Part of a small language model's weights.
Size: 2 heads of 64 (1 for keys and values), MLP 320 SwiGLU.
Architecture: LayerNorm before each block, rotary positions, no biases in attention or MLP, untied embeddings, normalized queries and keys.
Training: a variant of Muon for these matrices, 7117 steps.
Each number is 128 + 32 x the weight over its row's rms, rounded and kept within 0 to 255. Layers, rows and columns count from 0. The size above them is the row's rms in percent of the matrix's.

# layer 4 MLP gate, 320x128, rms 0.207, rows 279-295, columns 0-63
size [ 98 104  99 103  98 107  96 105  93 102  99 108 103 103 101  99  95]
[[152  59 141 140 107 130 195  99 159 148  83 114  99  97  86 192 139  91 134 123 124 129 120  92 120  59 127 161 107 119 109 117 151 146 166  91 111 167 148 169 164 155 150 157 200 155 161 148 106 132  82  94 136  85 100  75 110  84 115 141 113 120 181 134]
 [157 153 124 165 101 120 177 113 123 161 126 117  76  89 135 171 152 132  78 118 100  71  99  75 135 130  35 130 156 121 121  92 105 138 167 116  86 161  65 121 151 112 128 137  89 120 140 180 153 122 155 147 190 102 125 118 127  81 125  64 164 140  86 109]
 [179  96 171  88  99 136 101 164 165 137  61  58 151  75 175 113 130 117  98 116 115  96 122 106  86  94 140  79 123 117  89 129  62 169  96 115 147 136 151 159 151  96 160 168 100 191 108 130 147 198 139 150 111 177 152 126 147 104 185 114 116 107  92 144]
 [111 139  98 166 137 171 113 118 125 161 113 182  93 141  94 122 130 159 137 106 162 139  91 131 110 103 104  87  92 108 188 160 124 111 184 122  83 216 182  58 134 140 165 143 155 158 104 132 126 124  57 102 116 230 166 170 106 142 137 100 101  39  70 138]
 [125 159 166 126 119 132 108 126 154  89  97 113 153 153 102  98 152 143 147 101 138  63  99  97 144 136 144 169 113  94 131 161 137  78 180 101 111 177 109 123 124 107 178 147 160 118 193 153 161 166 117  88 101 183 140 181 142  78 128 102 155 119 161 143]
 [161  52 105 124 173 140  99 143  99 123 157 136 120 138 141 101 146 140 162 142  92  90 138 170 192  64 100  77 132 115 155 105 138 216 167 155 117 171 112 167 140 127  69 129 123 159 104  96 139 166 203 153  82  68 119 212 123 131 134 156 137 177 109 121]
 [196 153 139 150 143 146 141 102 130 150 172 184  78 147 134  54 126 140 132  87  60 117  78  94 108 148 123 118  60  97 145  91 129 143 142 117 145 121 139  62 114  86 102 144 189 110 169 130  80 130 120 109 143 122 126 129 121 163  96  94 164 105  86 176]
 [ 93 125 162  95  96 110 143 132  65 137 121  80 138 125 131 115 109 140 138 151 140 105 141 178  77 107 160 102 118  90 142 132 172 154 156 141 154  78  99 149 151 142 129  86 165  67 181 132 216  95  92 144 157 102 142  91  86 148 136 137 110 196 123  82]
 [ 95 107  56 167  85 148 136 125 133  92 141 126 132 104 106 184 150  98 175 170  86  94  55 117 133 129 142 127 152 115  86 109 132  90 149 122 127 140 146 124  93 145 157 144 121 157 144  98 146 212 181 131 100 146 202  86 126  95 121 101 130  98 118 196]
 [176 138 130  93 122 138 114 112 179 106 139 139 102 126 145  86 123  63 162  44  89  79 111 112 176  74 145 116 125 133 127 126 101 147 116 132 132 137 161  82 162 123 179 124 147 127 123 116  71 136  67 162 139 109 180  75 188 136 111 118 163 133 120 147]
 [157  85  93 143 109 155 158 159 181 140 131 105 145 146 123 142 147 110 126 163 126 141 151 106  67 132 135 121  61 105 174 121  85 166 101 124 125 161 103 165 147 141 128  95 143 133 158 148  83 123  88  84  95 124 185 137 163  97  97 175 113 137 105 178]
 [148  85 140 116 112 103  23 129  69 139 108 125 155 104 106 135 123 118  89 120  79  83 121 159 134 119  76 109 109 170 155  86 182 117  86 136 126 187 158 121 130 120 106 156 173 126 119 135 105 115 112 172 116 160  80 124 104 111  94 157 134 152  58 103]
 [134  57 110 104 152 123 148 134 158 181 182 114 177 135 110  83 173 140 104 166 147  84  93 141 112 139 115 109 163 158 152 103  76 110 142 111 121 110 152  92 131 141 111 107 162 107 162 166  58 133 141 217 137 158 128 113 190 134 147 120 125  72 128 110]
 [ 85  81 122 112  78  95 110  59  90 115  91 114 138  94 121 126  95 127 142 156 107 100 127 157 140 114 156 111 164 180 100 142 188 138 135  96  95 166 172 124 129 178 148 128  65  58 137 127 124 147 113 189 153 114 131 109 138 118 132 144 200 154 143 163]
 [120  93 173 146  61 150 123 192 133 101 136 121 134 137 109 156 158 136 135  95 132  77  88 154 128 131 115 113 130 128 142 161 121 140 122 139 164  39  91 127 169 100  95 157 107 167  93 173 168 147 151 216 181 115 129 127 114 136 140 126 104 114  84 155]
 [125 198 112 102 145 159  59 112  96 132  91 141 127 101 114  97  75  87  98 228 101 125 127 135 123  95 102 144 158 148 160 159 190  46 131 106 124 126 136 125 120 170 101 148  93 134 129 119 157 116 104 168  85 100  73 113 126  75 137 109 123 152 120 150]
 [170 120 124 112 101  82 133  83 108 139  92 158 119 138 140 102 142  69  84 134 116 144 163 194 115  92 134 117  74 152 128 145  97 138  98 122 104 158 106 162 106 173 119  48  89 198 170 148 167 122 122 142 120 119  86 131  97 125 103 152 166 120 123 126]]
# layer 4 MLP up, 320x128, rms 0.211, rows 279-294, columns 0-63
size [106  96  94 112  93  99  97  95  90 108  93 115 109 104  93  99]
[[141  70  97 152 130 126 128  72 191 184 101 146 142 132 113 182  72  69 134 161 154 162 162 126 169 126 128 120 151 134 115 166 142  78 131 142 128 115 192  98 137 139 166 131 129 141 154 147  86 123 107 116 109 117  91 124 118  87 114 172 149 113 152 171]
 [164 145 106 127 119 153  97  87 113 119  88 131 150 166 108 161 141 140  68 152 142  98  79 123 110 173 136 125 118 100 120 168 135 123  84 113 201 147 121 122 133  34 121  91 107 125 172  94 111 117 110 116 169 104 191 102 113  90 144 150 159  57 156 110]
 [ 95 113 120 115  67 130 109 144 157 116  76 129 143  85 130 145 162 157 133  98 119 110  98 104 105 148 144 154  73 109  90 174  31 150 140 136 124  60 138 126 131 138 144 110 135 182 143 162 119 180 150 140 145  92 157 196 119 168 161 131 120 134 107 176]
 [ 98 144 133  77 177 163 180 137  99 140 128 139 124 153 120  89 159 164 106  72 146 123 126 164  78 123  80 100 169 154 188 103 115 158 128 166 145 132 174 167 155 170 126 139 114  77 123 165 130 161 151 113 143 151 175 138 130 133 118 111 137 148  95 108]
 [103 110 133 113 169 126 143 124 180 108  92  99 108  95 104 147 174 180  92  70 185 151 150  97 161 166 155 157 127  92  75  63 119 120 183 148  80 186  65  87 109 142 150 117 170 142 147 116 173 141 140 112  98 195 175 112 108 136 158  86 153 143 133 131]
 [106  89 122 149 106 139 103  94 169 151 123 138 101 135  77 133 157 119  84 123 199 168  97 139 104 186 141 161 127 106 127 104 137 162 119 128 119 161 154 135 117 132 136 188 133 128 125 135 160 123 116  82 180 175 155  95 111 109  73  95 127 133 111 143]
 [ 68  39 125 137 117 131 156 150 113 143 132 152 174 118 109 139  75 129 145 131 142 150 120  91 111 170 155 116 145 143 111 131 125 171  89 135  99 159 148 109 156 100 138 119  99 149 170  99 148 169 136 160 111 100  96  65 130 111 129  93 122 203  82 157]
 [132 156 184 154  86  88 128 166 132 175 115 102  64 106 113 164 139 133 147 107 151 138 149 172  86 130 163 141  89 111  98 118 139 139 127 154 165 137 149 116  82 180 138 143 192 114 137 158 138  80 117 135 141 131 130  79 148 125 172 171  66 140 111 127]
 [163 121 135 202 125  38 130 113  89  93 113 171 124  76 154 130 167  92 155 158 174  87 178 128 117 124 129  95 131 133  73 166 103 137 153 125 132 138 153 179  94  62 147 132  99 195 203  85 202 126 168 102 111 146 127 135 105 112 130 135 108 128  83 128]
 [ 97  90 153 127 202 184 146 111  50 167 165  99 115  83 183  98 163 121  89 133 138  95  78 192 107 157 152 122 158 159 181 151 117 153 147 134 160 110  71  43  88 137 118 130 117  95 124 100  86 189 169 144 121 181 169 106 104  98 118 115 173 106 117 150]
 [164 152  67 146 138  74 111 116 113 117  90 147 145 107  89 128 139 124 165 110 156 149 129 193 125  83  69 173 118 102 116 112 148  92  97 132 106 115  83  71 166  67 106 185 195 146 119 102  91 103 148 110 144 129  92 107 158 166  92 152 151  87 121  96]
 [172 110 102 141 114 104  89 127 107 141 148  94 143 139 107 153 140 116 131 120 171 132 152 137 100 144 137 138 185  68  92  89 140 111 158  92 163 211 128 128 118  96 103 132 170 120 143 104 104 152 141  90  49 138 111 156  99 114 158 111 116 192 103 152]
 [151 142 149 165 116 177  81 101  97  60 150  95  96 124 152 167 115 148 128 147  93  71 133 140 180 129 124  74 126 160 140 107 116 139 131 113 102  39 106 117 165 102 147 118 113 112 108 153 106 110 149 166 147 173  98 142 130 135  88 124 171 151 139 146]
 [165 197 100 107 139 137 142 121 142 127 145 157 130 141  93 112 136 138 141 157 101  98 114  90 143 168 139 157 102 154 124 171  19 127 121 112 166  97  98 144 143 113 125  99 206 127 144 119 119 106 145  91 122  61 100 127  93 116 100 176 198 149 167  91]
 [117 140 155 124  67 112 138 110 105  92 168 150  93 116  93  78 110 140  69 111 111  76  51 147 137  95 162 137 117 150 110 167 184 176 120 163 122 135 140 194 186 195  97  85 123 163 109 145 140 179  87 184 119 135 152 167 141 132 168 142 100 155  48 106]
 [ 98 112 120 134  95 125 120 149 139 138 158 178  96 114 130 169 188 103 139 158 100 158 100 116 145 157 109  90 195 161 150 139 112 171 133  77  95 172 148 122 120 103 102 156  94 138  90  65 128 105 156  98 127 114 134  75 129 197  89 138 165 141 132 129]]
# layer 4 MLP down (transposed), 320x128, rms 0.197, rows 279-294, columns 0-63
size [ 99 105  99  92 101  95 106  93  98  97 133  97  98  87 103 113]
[[154  92 138 116 120  77 103 133 144 121  84 129 150  89 109 159 110 110 122 128 140 183 126 208 165 166  70 191 168 101  98 107 185 117 114 113 106  87 170  88 173 144 161 143 155 108 161  77 107  34 110 142 101 105 137 197 119  78 152 147 109 123  86 122]
 [ 85 126 170 122 132  76 173 106  87  79 153 123 114 147 191 147 135  94  68 165 119 131 139 148  76 124 119  77 171 118 145 141 161  80 119 130 199 166  94 114 147 148 108 105 180  99 162 147 145 102 147  91 109  86  95 129 131 151 183 136 191  97 151 101]
 [ 91 141  82 141 189 168  72 165 110  81 164 160 141 141 106  99  96 160 100  95 139 134 110 139 122 175 145 121 179 129 149 169 146 108 116 103  65  49 146 145 138 172 113 124 109  83 126  81  72 165 100  77 128 173 149 154 113 139 149  84 132 138 105 160]
 [118 126 129 104 141 119 242 105 162 190 129 140 117 173 126  73 163  91  95 114 149 109 155 134  75 171 128 105 127 133 124  56 127 129  70 124 160  86 136  93 162 113 100 178 109  84 138 191 120  95 113 130 147 172 124 124  41 132 136 181  99 131 151 124]
 [ 87 130 117 110 114  91  93 134 117 103  90 130 153 133 128 122 125 147 103  83 180 156  77  84 145 112 150 132 126 140 153 183 108 184 125 125 168  82 106  98  69 219 187 100 115 133 120 158 119  65 189 171 132 139 120 135 181 131  90 128 140  80  95  87]
 [ 73 129 143 188  62 121  98 107 112 136  93  93  36 156 151 125 166 108 147 138 110 192 145 101 121 160  59 173 119 147  85 128 156  74 118  89 159 156 174 101  94 144 137 106 151 129 102 169 144  88  85  95 131 126 146 178 124  81 129  89 125 152  89 151]
 [185  76 118  62 139 195 185 108 169  94 115 133 162 154  52 161 140 105 114 145 165 157 172 137 160 119 160 161 151 163 165 109 137 117 132 132 118 122 128 145 133 205 147 107  95 130 142  89 167  92 121 147 128 195 190 122 159  56 152 123  85 106 104 113]
 [144 164 116 143 102 120 159  89 164 114 128  92  47 135 130 135 157 196 174 105 134 127 115 131 187 135 138 154  97 156 174 145  77  85 119 135  91 145 142 103  91 149 175  94 166 197 161 120  94 152 100  88 134 121 108 160 229 155 129 110 154 155 111 173]
 [110 167 123 112 140 156 126  93  76 144 156  92 217 136 142 155 144 170 117  82 132 116 115 113 131 200 111 117  97 148 130 149 113  75 125 138 172 112 149 161 159 142 159  87 160 138 161 175 151 112 102 131  76 168 140 115 110 109 137  69  93 140  21 146]
 [108  71 123 145 132 153 124  60 135 106  99  95 122 112 167 150  99 114 143 120  50 138 154 149 146 113 177 121 104 156 151 154 135 123 163 141 152 114 176  83  83 125 135 144 124 103 123 116 108 119 142 187  94 110 171 113 157  88 118 170 163 143  77  82]
 [ 99 190 162  77 137 107 129 121 151 115 139 172 155 150 114 169  79 171 109 100  68 124 123 131 171 172 147 157 127 114 128 132 211  84 124 135 188 127 115 163  89 123 143 175  96 147 159 168 144 157  74 135 126 149 123 136 105 170 117 117 148 158 166 207]
 [120 137  45  72 163 175 167  98  99 166 120 137 102 132 127 108  99  93 132 149 140 161 122  74 173  50 173 122 126 104 114 194 126 156 154 100 120 121 102 137 164 119 107 100 114 139 106 125 122 151 144 133  70 101 127 161 153 111 158 111 138  98 173 155]
 [152 189 157  67 120 141 159 114 131  62 150 103 123 126 124 160  65 127 181  80 139 142 159  97 121 124 186  91 150 165 135 137 203 137 159 118 159 202 157 106 142 150 151 115  96 158 139 105 191  55 163 107 100 140 138  96 180 146 151  95  73 128 178 137]
 [107 120 126  81  64 102  95 123 110 155  92 158 165 110 162 111 125 171  71 188 157 121 100 151 127 107 177 119 157 156  55 141 186 181 155 161 125  95  92 148 108 149 182 151  85 156 137 106 144 126 139 163 144 121 114  97  75  69  68 169 204 169 143 124]
 [104 127 127 124  83 130  96  46 146 197  96 114 230 124  86 128  78 138 118  81  98 143 172 133 157  86 127 169 111  94 135 153 136 181 129 171 144 133 144 112 173 140  88 118 125  77 143 165 108 131 135 142 146 134 116 131 102  90 174 117 100 111 111 117]
 [122 153 144 116 113  78 128  85 172  59 161 167 112 170 102 111 165 112 119 132  76  92 118 119 148 170 120 125 123 131 183 122  91 169 116 149  66 180 123  94  87 111 125 167 128 132 173 101 114  60 128  90  64 103 127 144  84 162 106 110 193 153 103 104]]